python train.py --n_head=6 --norm="rmsnorm" --norm_place="pre" --positions="rope" --attn_scale=0.125 --extras=["local attention windows", "shifted keys", "an embedding shortcut", "norms scaled by depth", "capped logits"] --lr=0.00178 --decay_fraction=0.767 --decay_shape="sqrt"
Each number is 128 + 32 x the weight over its row's rms, rounded and kept within 0 to 255. Layers, rows and columns count from 0. Numbers have three digits each. The size before them is the row's rms in percent of the matrix's.

# layer 6 MLP up, 1024x384, rms 0.0488, rows 837-1023, columns 320-383
093:154082112132136109050102140122167112161101150144120155121112104102113128105135154192155104123118126075125072135128157117196153131161130184120120087173162144186182098094107100159125127124077159
102:078157106127054128134140130138135182147155096058061130118205113082092140116113088158163151190129121131093101126068117111125146117203153053109082196166149112155178087071150143132162109127127097
109:131086112139133109154109166073122124127168150118158148133153109131151073132156099176092148158115171123119144131125099119099127157159144118117136134106131122131138180161114101156118122188121166
103:122106095124092075097136128076115194113160103067156102123115142104161172079157143088118158147145137099094111147111101124159135107117091217135165087140163148132111157095070150044120057160178080
100:151157135144157110161168176158138126149051150139099117172158120131155119091157162204135124088056156159101090133122096121120130085139170167162145131133099065114102145167112137083144142147137108
095:155153152174101138103132139130124166111051062151209111112140157174160135165118128082143074140069155114146150144046206229180114116106110124159088165102142101089128104073136084180155150165118166
104:101179116119159104100120169080153183079082181120101117102093113149124140173160124104153121144101067158120099147107127127079118140091093115194149144121162114129171167085116138121110098158158118
104:051070081178161155107136177178107070100145136213138122099117117093110174076168136121140160108095145143082110132141120163100123162127109121065149153140131135132157112132114184166093121123191096
101:203132089142125147155126153133101205144101165138165084076170145138144148192104139120125067126176081115145086081161143057110130076138152213080087113139114111146113070192137129141164152150067147
105:140108121116193091072097129135122124090198103106140126109131149101127082106130100152176133136090188145150182120047114110066184142129085114064151133106116064107144134101212142042108132050127117
097:128166136112106112179119088138155145143148143160092169143089161112135122203104165137141171108172132097103133152142170207177133118124113111144034081123165141101147086135137108122100134116118101
099:146137163108166100151077101071158135111132138125135159141110144168163155119094096141127165138126112104122156106148137232107168101095160127142110142145068078174145112119051120185138159123154120
092:112123123128106183072152102122155149124100123120080095140138118162124099114097139152107119077104175113168075159088141105165118118130116217172036144178147111130133154132106155126071080040117111
096:115139112106134124121165107097133064156093143084194146130129192132103150108127107071186114154163190119152141122179135120106127132110086124092174094136146142086107116135136083149127109083102080
102:117091125153152128157157126171177134107119139169157138111125131132183099130089064137151105161121137137138140073136068088126183090147069123155162108174155091132113092118150117098162076082092120
104:139130115116086079171121119181115099092108140147155111097055135153200083163151080112135143146163117141079155120120098178085147136172081115160161122138062169114128125177133119114120098108164104
096:143100170173109118098158161128120131133142137142132127132144154113079171114175222055120150121146161082127137174117066145129110126141130180160163191136161129127144095112172113161176094106056151
099:094126135084187163102123188111149135112102117162126118169110125169075112144117134190111165082124116139130115114140162134158199185145111091189139093188129123120140128160156159143138133108037119
103:135100145102158121116127107064131145100102143158092109167127124128113090203077084115210093112147086148153106094108124164118132134135180094215124093138160161051113093137173106117126133101161145
105:119114131114060139123153090121164110067094089138078119126103117175069105119121107140074127090152119158116101090107055160145143177054144169092158086064070081147117107178103115127142110150124152
098:153092155097116093085173136123118143156171118123098135080033178114174155135089132162121203087136176160141108099075160116130074128072109150098110097116114109116194181094172132092133155156113166
098:166108180193093109142147087143063081160185133144118125104131078085138101117090121092134166081135210129086168116086122121085128137105138095080072153191143134113074099111155119118135064085095175
100:108121122186071143160145152143091164132147118105165091089140136160176144178109160103151113132095071134151141058148114123072127112133145127101117108096135146111094097148141130149103132124097049
103:141159176161142150130156135131120128103144147158149116142150146129141139107152134128138156170189145140123098124118141106110157196158119140106152113106034098112115107115128161169081100150081129
096:174138106126106147123082108169174122110124163191204126113159082087095173133174167110124066162092098091087092120128162113144151154080128142076125187143119127072132090120155139112115163188138141
102:154085165114123156156107154100108134131100118187113157129111082102079161221102123170087137105153118195115126141159151162159114110203099208149194064108127120138127092103169152162081125144177099
105:110096095121123127169145111203095154172125138121100092084097193110117146138155151132110115144141155153136181213148182110135158100119147143139140141091119088175089114134111098173143106127135069
096:195081117082139119109110178085157111155163155075174120133158084190123132121182178177093116147124142154156164180108116099134105131070161155074088127176102144113133127131167161159143086068133186
101:072057169138113131084114134102153141133154124131177141114099141160106170165150122137165132111130099149053176118105126047132157154119092150125116113153122111085162098113092111132077162171088166
100:194135119128128125131157120173135209134125137135120142110101137134183120171142135128101098174112200108104122174169098095107026180165073125120138095131098091125170157130138093142029114113117106
103:063101041156196106175124096145082159119130107085114159199098112138098135188083082054109083160139115094162163070139128120131082135118121148126130141112120172124100101067106159176166166105092151
102:160146110089117155164119078143152094112109173078175044137087053115081121193138129154048075162143161064171099140127153116142135202151121114148099149170151139132107110142141055171140099102108138
101:124119183162091104112188171096137111103096107202112087145161098145081124150118099158121112058112114088114101134096050149095160078139154151126123185156138154117209090127053143149124113118095193
097:124138170128136155110161172135121156161102098168090089124155158119113065163139135227126153116119118149125093159087147074126111082144125177131155192171132112164176160127110134177146151132147115
101:149101108055139145208061166117108103135111154113134130091067217099164080128112117103137135074104065148174147142152069103132075169115104091163178117117133102099158138102179117108176147130158161
104:167181152138106078101113112102155131200127167121170222109127040148082082098163139103148141155148182101139093113096077093102109106164117111147183127087125092106076146072116130167127115108103068
097:156181139092121187145183174131116122085134130165146084105116098128086028090171162092110112100100109101123111187117123049132136097058116138150130161060097130136091149135096152118115167106145104
100:084122147121133168141087149159164151171131138104085164145188115122105103141055128107198082089133118184148124084095113113114133054113203127192158096164107072118088145128093112069123123111069124
105:175172059170139131171054112164124081165088100107127158128103107128160118138170131136145115147147121146106137168133150125183043084138158129192126113149136125141130161142121166126091131154111167
099:095114086090127088077119127122081127114136177134066136135160126139104125146090083152138142132130152124080090170136169115137136149063117140104103091147090189162193103140122152156067065139126157
101:141123097176096150161156149148116142136156103136101093185090120136183111103106186141109119187129111147103134137157116132145164110125138143069138091156146091082095105126122127141148176126151155
091:077128168076148124071151157135113123115102136124178117151136146156087151125145159137120158075097116182126110117141065156092140193026129161142116128122073113121133130145085084150076083087068096
101:156105157125170136154157129134118134071173066121148192120136131080150122112178100210127177135157090155096135102129117157111148111106061151079137117107199080133152141115157099097116134134091141
100:154110100131106126137096147146126103097119140158098182091172064127042184111099143103118119119118170186149127130068113145108158129171149124207208131102109119136165167065114152133123157122124132
097:141116099054138145127147172096205114136196140131125148075119076082107161108129137112079111096132136087101158117143126092083151115126157053128215170057130116149091127156107147111123179124109160
103:183091102109079148052129137090052136076136132112155063101162181125150130076108112111050157141132162121098146080109137113157049135104128102124129113123157151086129113160150102113170070139133100
093:126131114135092117152152106145116142143122138117094068106096149092136102161067117083238150175133108140142155121137128127109127141063157088112140182158161152084141094175117158129147112199146045
095:108099103155136186112159100113113190052186132127175120098114125113079094135105166115142138103150147108177175169145136154139132126120109089131109159147136113126127162078150116102076081084069082
101:182129114162164092117139161095110141138127136122220111135118094175145112082123126105132123137051144117177113165116086156214156134155148117158184173103163202069113125122104114079131122163152121
104:130088090165116148133110149157151093132149153100118045149078130196112139123080187155145131141138115127105139116160177083153184119127165135095083120130176164148168169104131103187065149117091193
102:166162120184152054147127139109130139161135147128188156177142129170125111135112067109137097087142141147158134125104107165087121118174142100121140091128129154068093173141175187171087216088109133
107:134158130153147123155131121108099188179145087132117135133145092085135181154101138157162125126116213106152121140075130131137158173180088191188128118100150140104071108118141140091123107160213149
106:096137113170124094109119166169136122126149138086089088159111104143139175176096153124131134140151115080130094081140116116122099114089046122167153096157151130103095061104149133126145103136120167
100:157101174117145153155114152102176187150082186098140152181207131055203117172148147141146130083165122107106153101110081134118150127100097130140134098107153073181152090110182124097098143138116111
092:074174108172169053129129087149132146186067124146178171122163126109121132095095119128186096109095157156156153103148150129153093088184118118184129134066151103152123150159111113106176158202118137
100:129147159175092161124064139130071122108123134105124099128186184159141132136153105107154120125120153120120112167087179091138124119141165100091161077084134166102093132127129142124135196139127107
100:110092116147164138091184134086144098117113113161099093070168100144146106109157078116101149111103103168131152144139084173121106095099066126181170170119135135169145100104137126198104155108194138
096:156071133119142079153159211122172177067131116157089136132083128088087141118123146116109166146119073121103122185126066093109187106095048142115113127068139139127170192164141141075102153082114144
100:157127107085125186155153144210100142154086158098114115145148120201144139116150138150110095072156084094143129123150131149187134126128089115095078134063170136198137115102180112122171078094142130
106:113128154100201111110145164166172143097132123128070119084133100136156135079126135128151083154137128129143096168185109036128189096160137126092076083146119171193172088134127106155130163095125145
090:149128150097131146091144140156141116129183115115137089133135063129109129106180097108106127195155121130158101127121114117103129095116135164084148110105103100137117098072168121058120135089130108
089:091108163105152149103139138107154089147134147141134135168105094067124168162099060079145131081115092155077167121097175154110138122116143120132166145122210178106148082118172075184129168174093132
096:110121183104158136130126160156118153099075118127126145099113111091162089103187092107091103078079136121082144168145101161134140158144155071102136149120161187112141163144162146135180106137103125
106:104149133180133174136082089207091142070116118107082097129101142157144174143073115119170079146152149113100153109140168114173097137179136141060190119116146129154071155152158119079196131088184185
099:147120165108070084122115165142124106144148136112110099111144069061128209120153170175141144141139122101161149155112118120090093150127165119130083166155113174131141158130075158082117130093127146
095:160083178121170132117114081090137087182115100129198170228115170137136123162115158152158141097189086152135111092157142228102114115088159147095141124089109116143124120163143170146142178143162179
102:164105079135176133122103152083177151097117153090098139094154157146155143133195190160154129158116115111135122200113135128114155162139150084103164091166091147137080146143100109152081126138055139
110:124152135148074152169146139048100160170167104137065153118160092121094085118087124119127161133119112151147120124148050054181096083108128138136168083142134149189114109137120111109150160125110105
100:123108130074133145140081088149114117095142122135134118144115127087124160118146196111130065138147097102108133144124183120137170164152209096085107155137170120120167098127110135064143083152132174
098:062124133180147160116091144058108107125200135120131162141166126151113156128088172095136112108066099122135097091189132091128123190152113212124147196145106151159123151101038120153104123123116155
099:110164041125164121102118127090172093147169131069158105122157141127136136166094184102083098093110151124170165136107118127067149163182123118131070120088119184131090097109145133117157164154142133
103:085112129107111146151082100125131166121176180094115147170116144140132120098094140089117072177181179088122140090091176159085111177129135120134125090123110136156094116196144144097123135093125105
096:199125131144147163114095175090086139105110139165130159161146163144119111133176116135173154181104141106052121103144136078098173151087090101147071177205149129141149125166138143088087176168187170
103:134122141143118127141156185155110106125132124151212121141187154175072102147088140176109144114113146101169100128126143154161102158145132132107135099105110086150126155143160120081113143117150134
092:092164131071120082157080169100111104210167162148137118075124151104143101160110094133115063146136059137124166122173144114142152065149066090137088137110096107152129124154100128165211133126217112
097:195155111116093132099108133118127114122127142105147107129109115100121031148090085147172142154168129098104093204126107171155115097138179111124175106095092159109166119071115126173082102096109118
093:138106132140125121162076142111166207124138134112143114127071080140162129122127149143112146130149179090106091111181090122121117088135084100107137154151096126089146148143133082105133110159039134
103:125140136188178168161130099155126105114109121142129144127177154146130127155102134148171153227076149187123157146136105128105131146092137161163162148088133154159186189117108111149154164113127115
097:115155090185140155146153128116115107108142103098123089143144101109093117086122138164180128127144079120107067114107072126108146200127100134077163133114143142097135095190136121137102095173193115
103:139072081103165084118096134130137118134166138109133128139145113123101059149120152111120162129118141121168114121142147067152151082141148130089137156119120066107137135173136114097150109078097145
102:131101173100162192117123103082097115150135133179140116122171127080157153103118102177136126120118172117153107101071189128115152132133140106096138152165181065126149111078123117151113133171141119
098:151166124124136119125190130131098115136113208162139112101121161192104157181118098107097126143067113174168171105142147122104169139121119148076165130081128126138096125138125121139160087123134097
095:081108143051146108131115103118097090140159141116120104088147180172140130126122202160183156099160125145135119103114109106107069149119085132143130160161128072126178117118096137158067160186142107
105:082161104202151140133123094104107125059116113075103085112142132148129124106144159071120147135123104170142150132105138157126141149067151171075117065115111164140111125110132132143048104162072097
100:131116105146092132121134140098112105123090154106196166100160059138081165176166148095137144100125117079116109104083079154126216101152116182120139116169118069132124151087177150117114115190097123
096:088148120167093129172124147107147074143123148116142161095164182112151116122157172134170109125164126171157098157123173130149127200184133167136150090127189121064128046125140147144118078119112127
104:174107137117147131061207171099125151186133150172117141107143143121088125112092131182124084069112177089147133188127173080091123086111116134150125165167134150146126044125150147092104107098116145
107:160095103146146114146110166082133123109101134200168121113154113088153138120132128119100133196115121222115137147138093114175200099067102097164127177116087135134183127138104108137153173089048137
104:134139161153076134147117125133163066140146111071088126154146162165097132116095157149218166083145124156174125075149136120166119088092133121158139160109122141133221112116119126132207161132176181
096:125152129087131125070143130113078093117055112153193116170097115101182149110147151105146097115092112100114130085136143132046103165153110143082119157129106106180132120111122158097105087092147134
103:159122113114176159111100115157193129162128147131146132136142065104132166075064148182113085077170141127145153105133208057099142116087154147087100127135152155155142157133124051148097146070085148
103:184102126057153089092122116139162118098103128101138113125114195022183133176130185109138119183087128084142152166154156101151099121058095092107140149099153114109088120074085123138134120189201134
090:148143116152100123143149119142180158169139123029106104127133127170155129129149154110142114179194116151179069112077133126104121117137073151136118121138094166122094176081145132109167097132090132
100:092069125150180159131081106138115140143058115173161158156105072106104115087150141117140130168119125098091113133121127133177129121060103197131087136162158157110089080147049182196127080140137143
102:193142124114078133157101125138127169153150149115163118164163153168131103149127085084163161152210143166126131130113159169148150148160153093148091098154173126084129075106103066071157064156151054
104:151114100128162120106056121143146079132104085112159128138132149221145203148119200192106103088144119113131133081161123117092132126146143147121122132113067120141078141152079059147161118140133156
106:134100210137145121175063126126129091107174142126171107140115152088135111107129152131107141116141120109133134091078093118130149096089166099093149077150150180034092154160207073145078204108086135
103:146200152180145166140180147141113165117137161122162174146134122147133114140112153172098176146161154090165173087106124108134092115131132100145116123138084130200097133087099143214135109189089104
096:055121093107146131070146126120167130147087074138121094172138163089157102144155119117148123093089103135151105156062130067126101164099050037139086143190177141124127110059086143093091101129130128
099:166094104087082145185112185136103133131157146125135060126150075090097127121068105127043130115211187136157139124191185147159137142162159089157119130106156092179139099138151149079079116107130125
101:156122098119146082087146140218133114135180099134137160045117132086172139147134101089129139074171163135136135127128099095107076113169131176102057097152088170121101132102128084123080135093121169
090:108125133159185120135131152152125164123107136065129159159183116087178132203136148159124114186120151200129179096084113147154146135145149138161101091148174143129145137138167113135173162175135151
100:091109122125134124134145095108150175146096140080110116118082101140137099145107124186110148105064088209116144180084106069091058078121094135117157104104114142181146087150108132147134126145121118
102:102183147103136140138118087062109104126129188094080130158166053086141118163203108041103106095153137130144115185108069134128134102147130055194161139126147137101138120045142095048131198119089120
099:152132144146127129070123146157191141148118140136143121194112128109086109118109107125072126139145140117161100084141138180129081138096061136123131137139128094168159096161156096178150153120146108
105:159104128130042158104110087172129166103141139149105137177178118115139164116147066141168119139174164149080128065070146129115131083156104102127153141116143106101184128177186133157097109077131091
095:130111108147081122119132093154114115158186159124078088140154157121127097100132141132149168087164118092210065107162081106052128120075196120121136103162123140138095113143117119155112042113060131
101:176155148186113117125132081113110117097132171149152104182168113102194109126124135144178155169156128167123124057078127175135160131129197107201160094098103105083119120140077113166066101114149226
105:097126080096141155093083080136072180103108066143060118125169169149166130141129128103135137116145126146162118154143136129110127171108153130178112118126118117122128109173094139162124105136142140
099:064074075151133148136125071136120128085137132170152107104094119127156139099090160091114092107160102171111174159158103094063065175072150128160117207154154096128131120128152115121093133092168109
093:082116163138141132141112127124111095097109119160120134143113149123128056133143154131133193160121072125147104175068111154144122145179149153166091101120189107105124064106103129130143098085143138
098:104084148149084131135128143113088109164161143187097138176106115094170170122093184101126138103118083076167109134113104114059107079112170182123136150124071102109153079149151101114146114112105070
098:099101148101071062139099078155137171193134124126137196141096128142158074102127124102167160174095160129135149147127127137145105113133139133154128127069128142130161140137122123078077115158080181
098:164163138146145141152063168189148178148167140119122141135125173126182191123148151157150136146108098116144130121124128145095129104109146096082118147111093115116204092073136151076112096177150187
100:104152131098139145117119108130157100143167081158153161104169113145051141130076118123163143101093166155158112102102132173134183086154107143156123131087082166147134123131135097135094133080054177
099:104089098137096112155137190140143136060124095089097176155106198134147101158187159144126186058127084156111173151161196134137094124073136155070112170077183116174142118134097118151098164072157135
096:176186145138096165146131150081191116138074056136088067171111128153149095140113084161124128119101086072143093116190130161090116112114143150135030135132149144139227117097147107157172110121110121
095:109157138075188113099020104137197122109167102148149148136104109123177154145128117076136096169112122093145116134178094111137205082155115120081121137136157150193158102142189090092098151152162117
099:136070178119177117124169179112139143120149112082117165115132124168165134084166108102158168155131161139179094154158102139118069125152119136118162118125114087137088102125085209116130127058118099
102:178192155167214181195129096117135154096114166141137133137130120128147177123097140114147084157136102117154160149096169146103069150123136128134093110148130072140139119128102180168040162126130091
099:126147162140154102151124124112096102133097121140174108117135077129154108125160094125130124145166131078152091164119152170098191085118178172183140133161139119128133091068127093121073094101137051
106:118114146134124095180090115157144182132162128180132062150111067135093151084167093100158209150136100052133089130074124138158135145149070103072124117158125162167130076098137094155102097111090056
104:139130166130158165139102116147109182093091145160057080134139139136052141170146129076088147108160099173124143101109087137145187093199140107115196137126121117111151144150114146083147100103107041
099:102120101107084140115058200120091125134107117093125146169145142130124084133121129120178109125174123194117119099133083170059121123143165149110084095159110061119151101127152173111082143109185087
102:119089157114112175080139143127106147170095156128125119158208122102031098145086127146122148048131176090131150093097061071111172140138107133077069158139093132137136139109109155153133139133140169
104:075082066155161211143142154145159092177129133104101124123110065116113115102083153096130144121136099089093164142148137142145120079033126141102096155132163119080155122150138188148165172104141125
095:141111112110133071138141124100139156155126146132186152110121157116104121136115159062113102190144101128166141070128174177074151131103094142100108091163153117145140094157091092157144186053173121
099:165079067098139112069145097094186106165093147136143144147110126117184134135070129140146120114172151117092101155109203105097072204126133115093107095194180111170103078090137133120072088150109169
095:170125085148121119130099135141093108123129066173146164103170097108110083136155136146168145130117136138138096127136108130120168155153104094232104078162122120142105132172054119142182141155113180
091:116109158099144115116172156071128090144125172211116140128130059129146090168077159121060098135099131135086093196126092157113057082123135110129162128139149120153143187083142108141102114131128059
101:125103118128103089141162129105123130097168095080094113185108124194097174121112116164135059159148100160159080119130172166189116178152155130100122093103108139154176098128117136133145100140186113
099:141132100147152109042089115102144126067083117154127132179167123134042207157093174129101118145124129184115142142106156075088163115118128114148158168136064174135121133110127118102063138142132133
101:182124110100127174099146071105111106152108068186102169126111143134141164186140189070147135129120093097148154101145150109160127075176136076139111150197094167161160077141146166084102133210119132
098:148140152119148063127186143179154142129169095061103197129113169097103129155161135132105117108117113114112180151069099088152106156168102155151118176126157110104114133089107122189102128149070100
102:079092151141113123127116143155136185170162154110105129109142094153123141096150088150122127147205096069113127096069112143177125179093139216139175110118081132054106072110139141129101140123127131
106:119144172170119119172097143106180169160156117112133052108042118131168082164213138150158191121152129126149126154109101122070142122134077187096158130177113146133147107149130156165132162107168127
100:068118125146088103154098118130113142104197147099139105140154149134101088140164170131095191099150131164135121126126125182098135099142163134080113150059098118146158187146149078194095089131195121
095:095119108140096050120193124196169141155089162116082108133148105127138184156093121129117097142159142089148151158146092134119157101162121123088110082161117118205092140100108132149111117163116102
104:145088141107125151134162160115160117190110092159167106107105132124073092164149158116170055114178151196148118171042177146192114148117134107105121146140084171113142079167126160150159198133117116
098:118142100139142151178171134116112134125202100147086118099169141147173132202135118129139111070067100187096092168132111133102112068091155110134123077155104132155093113110122095144123115163122132
109:105109176105104113156136081124177103117150130107092164122117120114144138094147100125111127122102089126073122115077124174134092145164184144124103090120134168177099116112166130095045116166091156
101:180076086149139113138114175099114089111144144100113123124164133120118103092148102159096114093151116102130138098083085162100189098127120158137067105131092161113130102091157108169174137147128125
102:161146067111092092099222132137169175121045138163059115169110132158155132119120117186105141139071178087149138099077040096120086163088103122134104118082171170082149112093062138126090051130143195
105:109102113108155146095128116126127145080157108119162165147152104101165172108094139099124072122148163140135108089128140158099098202063125087129110167094112110131103129128107117152127145084144162
093:155083119094130062157148139094113192155119174167131118096150141038114129062134116071084116108108124113150137140095150114121119178188194169115089183084120120089067156134133129090082134216178102
106:179116114123111122138091096166145084134113179129135151155086145129137106100136147164105158223150128091103122113126150163099150137103166121146118208119124169112160175108181096153126127179146160
104:125116117150090123129142121128158129101109081163137089078130119107086115027174169147079141089079114104081116141131111064135133136102109173067143142106145110112155154090129125094124130135128191
100:135118156180120125095096119096142090102108141102150141165110087144108087113122091227157182143141058052118108154094130113155196125113105137073137163161107095100143088102067145128112129097129133
100:137148158161083114106132088093160163089118137105060112120120147112123182125102118146123198139111149152153125077108112085200134034147153137133138094139127133136135187152137146113131129201162147
099:152091098128079118124071181133159124125094131121151108127119111169089063150120167137140049145085164143108133076140149089121093164110063152101079061117125109147139165120131077130137172158082112
101:165107129100117151120103107163156139156117114078156130189144162113103094166092176068123118101100190136137115165150109122163147165150131142144041139113140125163143071093179153096123087125062140
104:142150136095139144162091103143134102130155128176170144163154195125123109176080099119119081156153145201130135112121177153111137184073148176085119093072145126125175107144105135061105132101149178
102:127118101110127122135088126136143080126111159101115117166134176169071103135127142161127099130132079141105101135118102132101081179110161136167166110162216123104085144130150142164148118128111134
100:178108100089124098184107085109188138170127138137167138192138168157110156120111069125087094118139148169134147163088166151126100175143137108116125080089046112185133132123203087134101131168129115
099:171089107127115182083154140122082170113163134121125131121105102090126150176130143133145076142110146122146125141108141081088140129075117182092119151120068116200162050183088066112130116075159147
102:181095072135112151214133151131090133137080133143145130155141225156132158130152131153080207105136129128142142170128111133152091144168117139156124113144136088080136079144150207197142072171080113
106:134063107165118111098147174135129159139108144158116141113162099121127143107078097049077125060120122113129115104138117102163150139123059123127171096090143068099115095149146098099146150136060110
098:134114130138102126180147142169138090175147119126113117155089170114093091030118081130143187164128129146098124137118135161108139147087155175166083129172160117136164124144161170152133134163110053
097:150127177167144181100080118107129153127118139094135147095141129109122103116073149119084178158130069146091142111135169107128109130160153074100144140094098091086134108129123140095144142085183078
102:180139131167143146108124195123112154094129095118124090096139151177115119156146178151145175137117138202107119137131129144107054124085153118135127142127161121112125146118153139130116117081151197
091:112120116121148099048143093101131135150103113145090059095155136138072122132071116152082099122165184171176075081111115098107156112150162143127129112162116173157086131125105105105133088065174142
098:119089166138131107138092151149087117082096138149160079157068107080092114161134119161134103087120127160139142102099123142185109135132141128186147090073194131152104092132119123113114127166173151
103:096103154117085096103233157156113079128103137101154154068157135091098143148116125135132145131077092136179136131103139157088194063170153186153094181086064108106125109104075168148139116098129156
100:161214097120159179100129106102149109089137175129109102162140160157093172157102113164139151115151174087171117096115075157177150105150097128191127094101121172103097111136129144173127085031112087
114:103084131201129089178190162126120135072172129134113110095143087095111092156145095125160178097145141098124170102100136132105154193146170106105089089079081128116091136098057093156129153132139152
104:163135140145101138181099160098103127131129133093124123149103099162156175106114201114163168174169090139100113133141138116100197153164167124113123164110113076162149142131176069135125126130103147
098:162190156149139137183146177119140100107097104151128142113108121131144164173116135194186086149159168071072101093137176164147156097113110083138101137124179120121101127114181120136115140097147107
097:089182139177110085088050158102077108078176136099119161122088152139142110119110135113139086110101161084086123152136160151175093213098160073123144152153168161097088099147174151114133121130150088
101:135084151131156141172179145140147106130165118158119059150124164198138112086134144095158130122097146131136106104173088110104199086108104114072058179146114153106081158041152106164076123123184122
102:082134105141113101159086124127100168101138075124119156142176093095116090134108063150089110127135129092175144075115154087099156133097097154163130120206152167122141120097133125088092161089150123
102:150118157135030154081159098065116160087109174136120167087154170148147144099181079176118103118140088144143122142120107151138153106113178125127120135150138063166134132146083096132130153148079107
101:074102074113123100164170165150130117166149183079092148089084129075093134168121147158140092104084111076123091112122152160099106155139129131176104160108065170134119128177156078125164124139112127
099:127087146165211103131110178108133104121123133153130131107161134131140119124133104144129101119075110113122121136165108099113111096069148162143108125138177126065092180096147214120115184147144132
098:134184158150122146111120120083173136171097137155188205146193173160080139163151104120146148198127172131139114145093084176118161069130110083144109111183136090088145108180101137111134122151155158
093:129157116135123107142085086132136140103157139136135136093113124103109151146138108127180199101110094148101110110107146135082123097125135124122122126147099192108163135113095148136201127146140114
099:138143137121140125143116137076168108142149103091151144123124116152159117130111160139135130139149176130141111123092139171125135182183170130124167141112123225130150185110160148095128084076164167
108:084152115117100092132089105119139201167148181128149108144101140155161033118129115176138071107091162155148149118121094114153142106159174100176103117105196127145106140156130084158156118118148126
100:135066133124132105118104110086144151106161137201127156135183137102087102121137154116054055133069132118123172075112158126079114152139127115109138059159101123156111120145132158154169132109139079
097:153075121141056120130156103108157102146132152133111093154160043158128117099133125120131101152163126126163139132157077113077114137153190150116174131121155132142127129094147080173127157122156166
099:163154126130124092148143089164083093078112111133133092120079145152140095104100033145110083150104157170139139107140160106126161150176097086021103098204131195156142127139114091057136077174182130
100:144153146134130120096142155141113127112096151111117074128124149145152096127044145202175135163175094118160127161140146137127132171155129171132111122167171155169229141133143109130125133074146132
095:157123073136098198096112122154160134093148078135093111090110060106120121181128131132084176141129148077123080190069088143070103111145138125101084121061093136129080108132112096124086104122140184
109:149125060173102167097153093159058171138113150147093133101136096103152104132137100142125134070147150160194146095081104137131186156124095176120137093134104177128132114188150104131137081144085119
095:152145112139069075087063156131114049129092174146072070116085194197145128086167117170137099129190131061108099086070123123160156198165150106135179122153167117115075122107151074063069128136095128
100:098087103122192101161071152122184154096113159096113139155147138152149132149143056148136118171139138123134068148100077107139180152157171145153168084159176172115130143128148188106119124125085132
103:086156112120144072131082102093125190193153149120118129136102161129137124173128170110232132181101197143142118108103145106169076135108120140155093140092164104190096080113132139184107152131141159
094:124126166138105163126106124098100177121089081097153043150150140134206107161149172115138096133114123146093135088136154113106138082132128096081101151134079034105165159121158147156123139091134098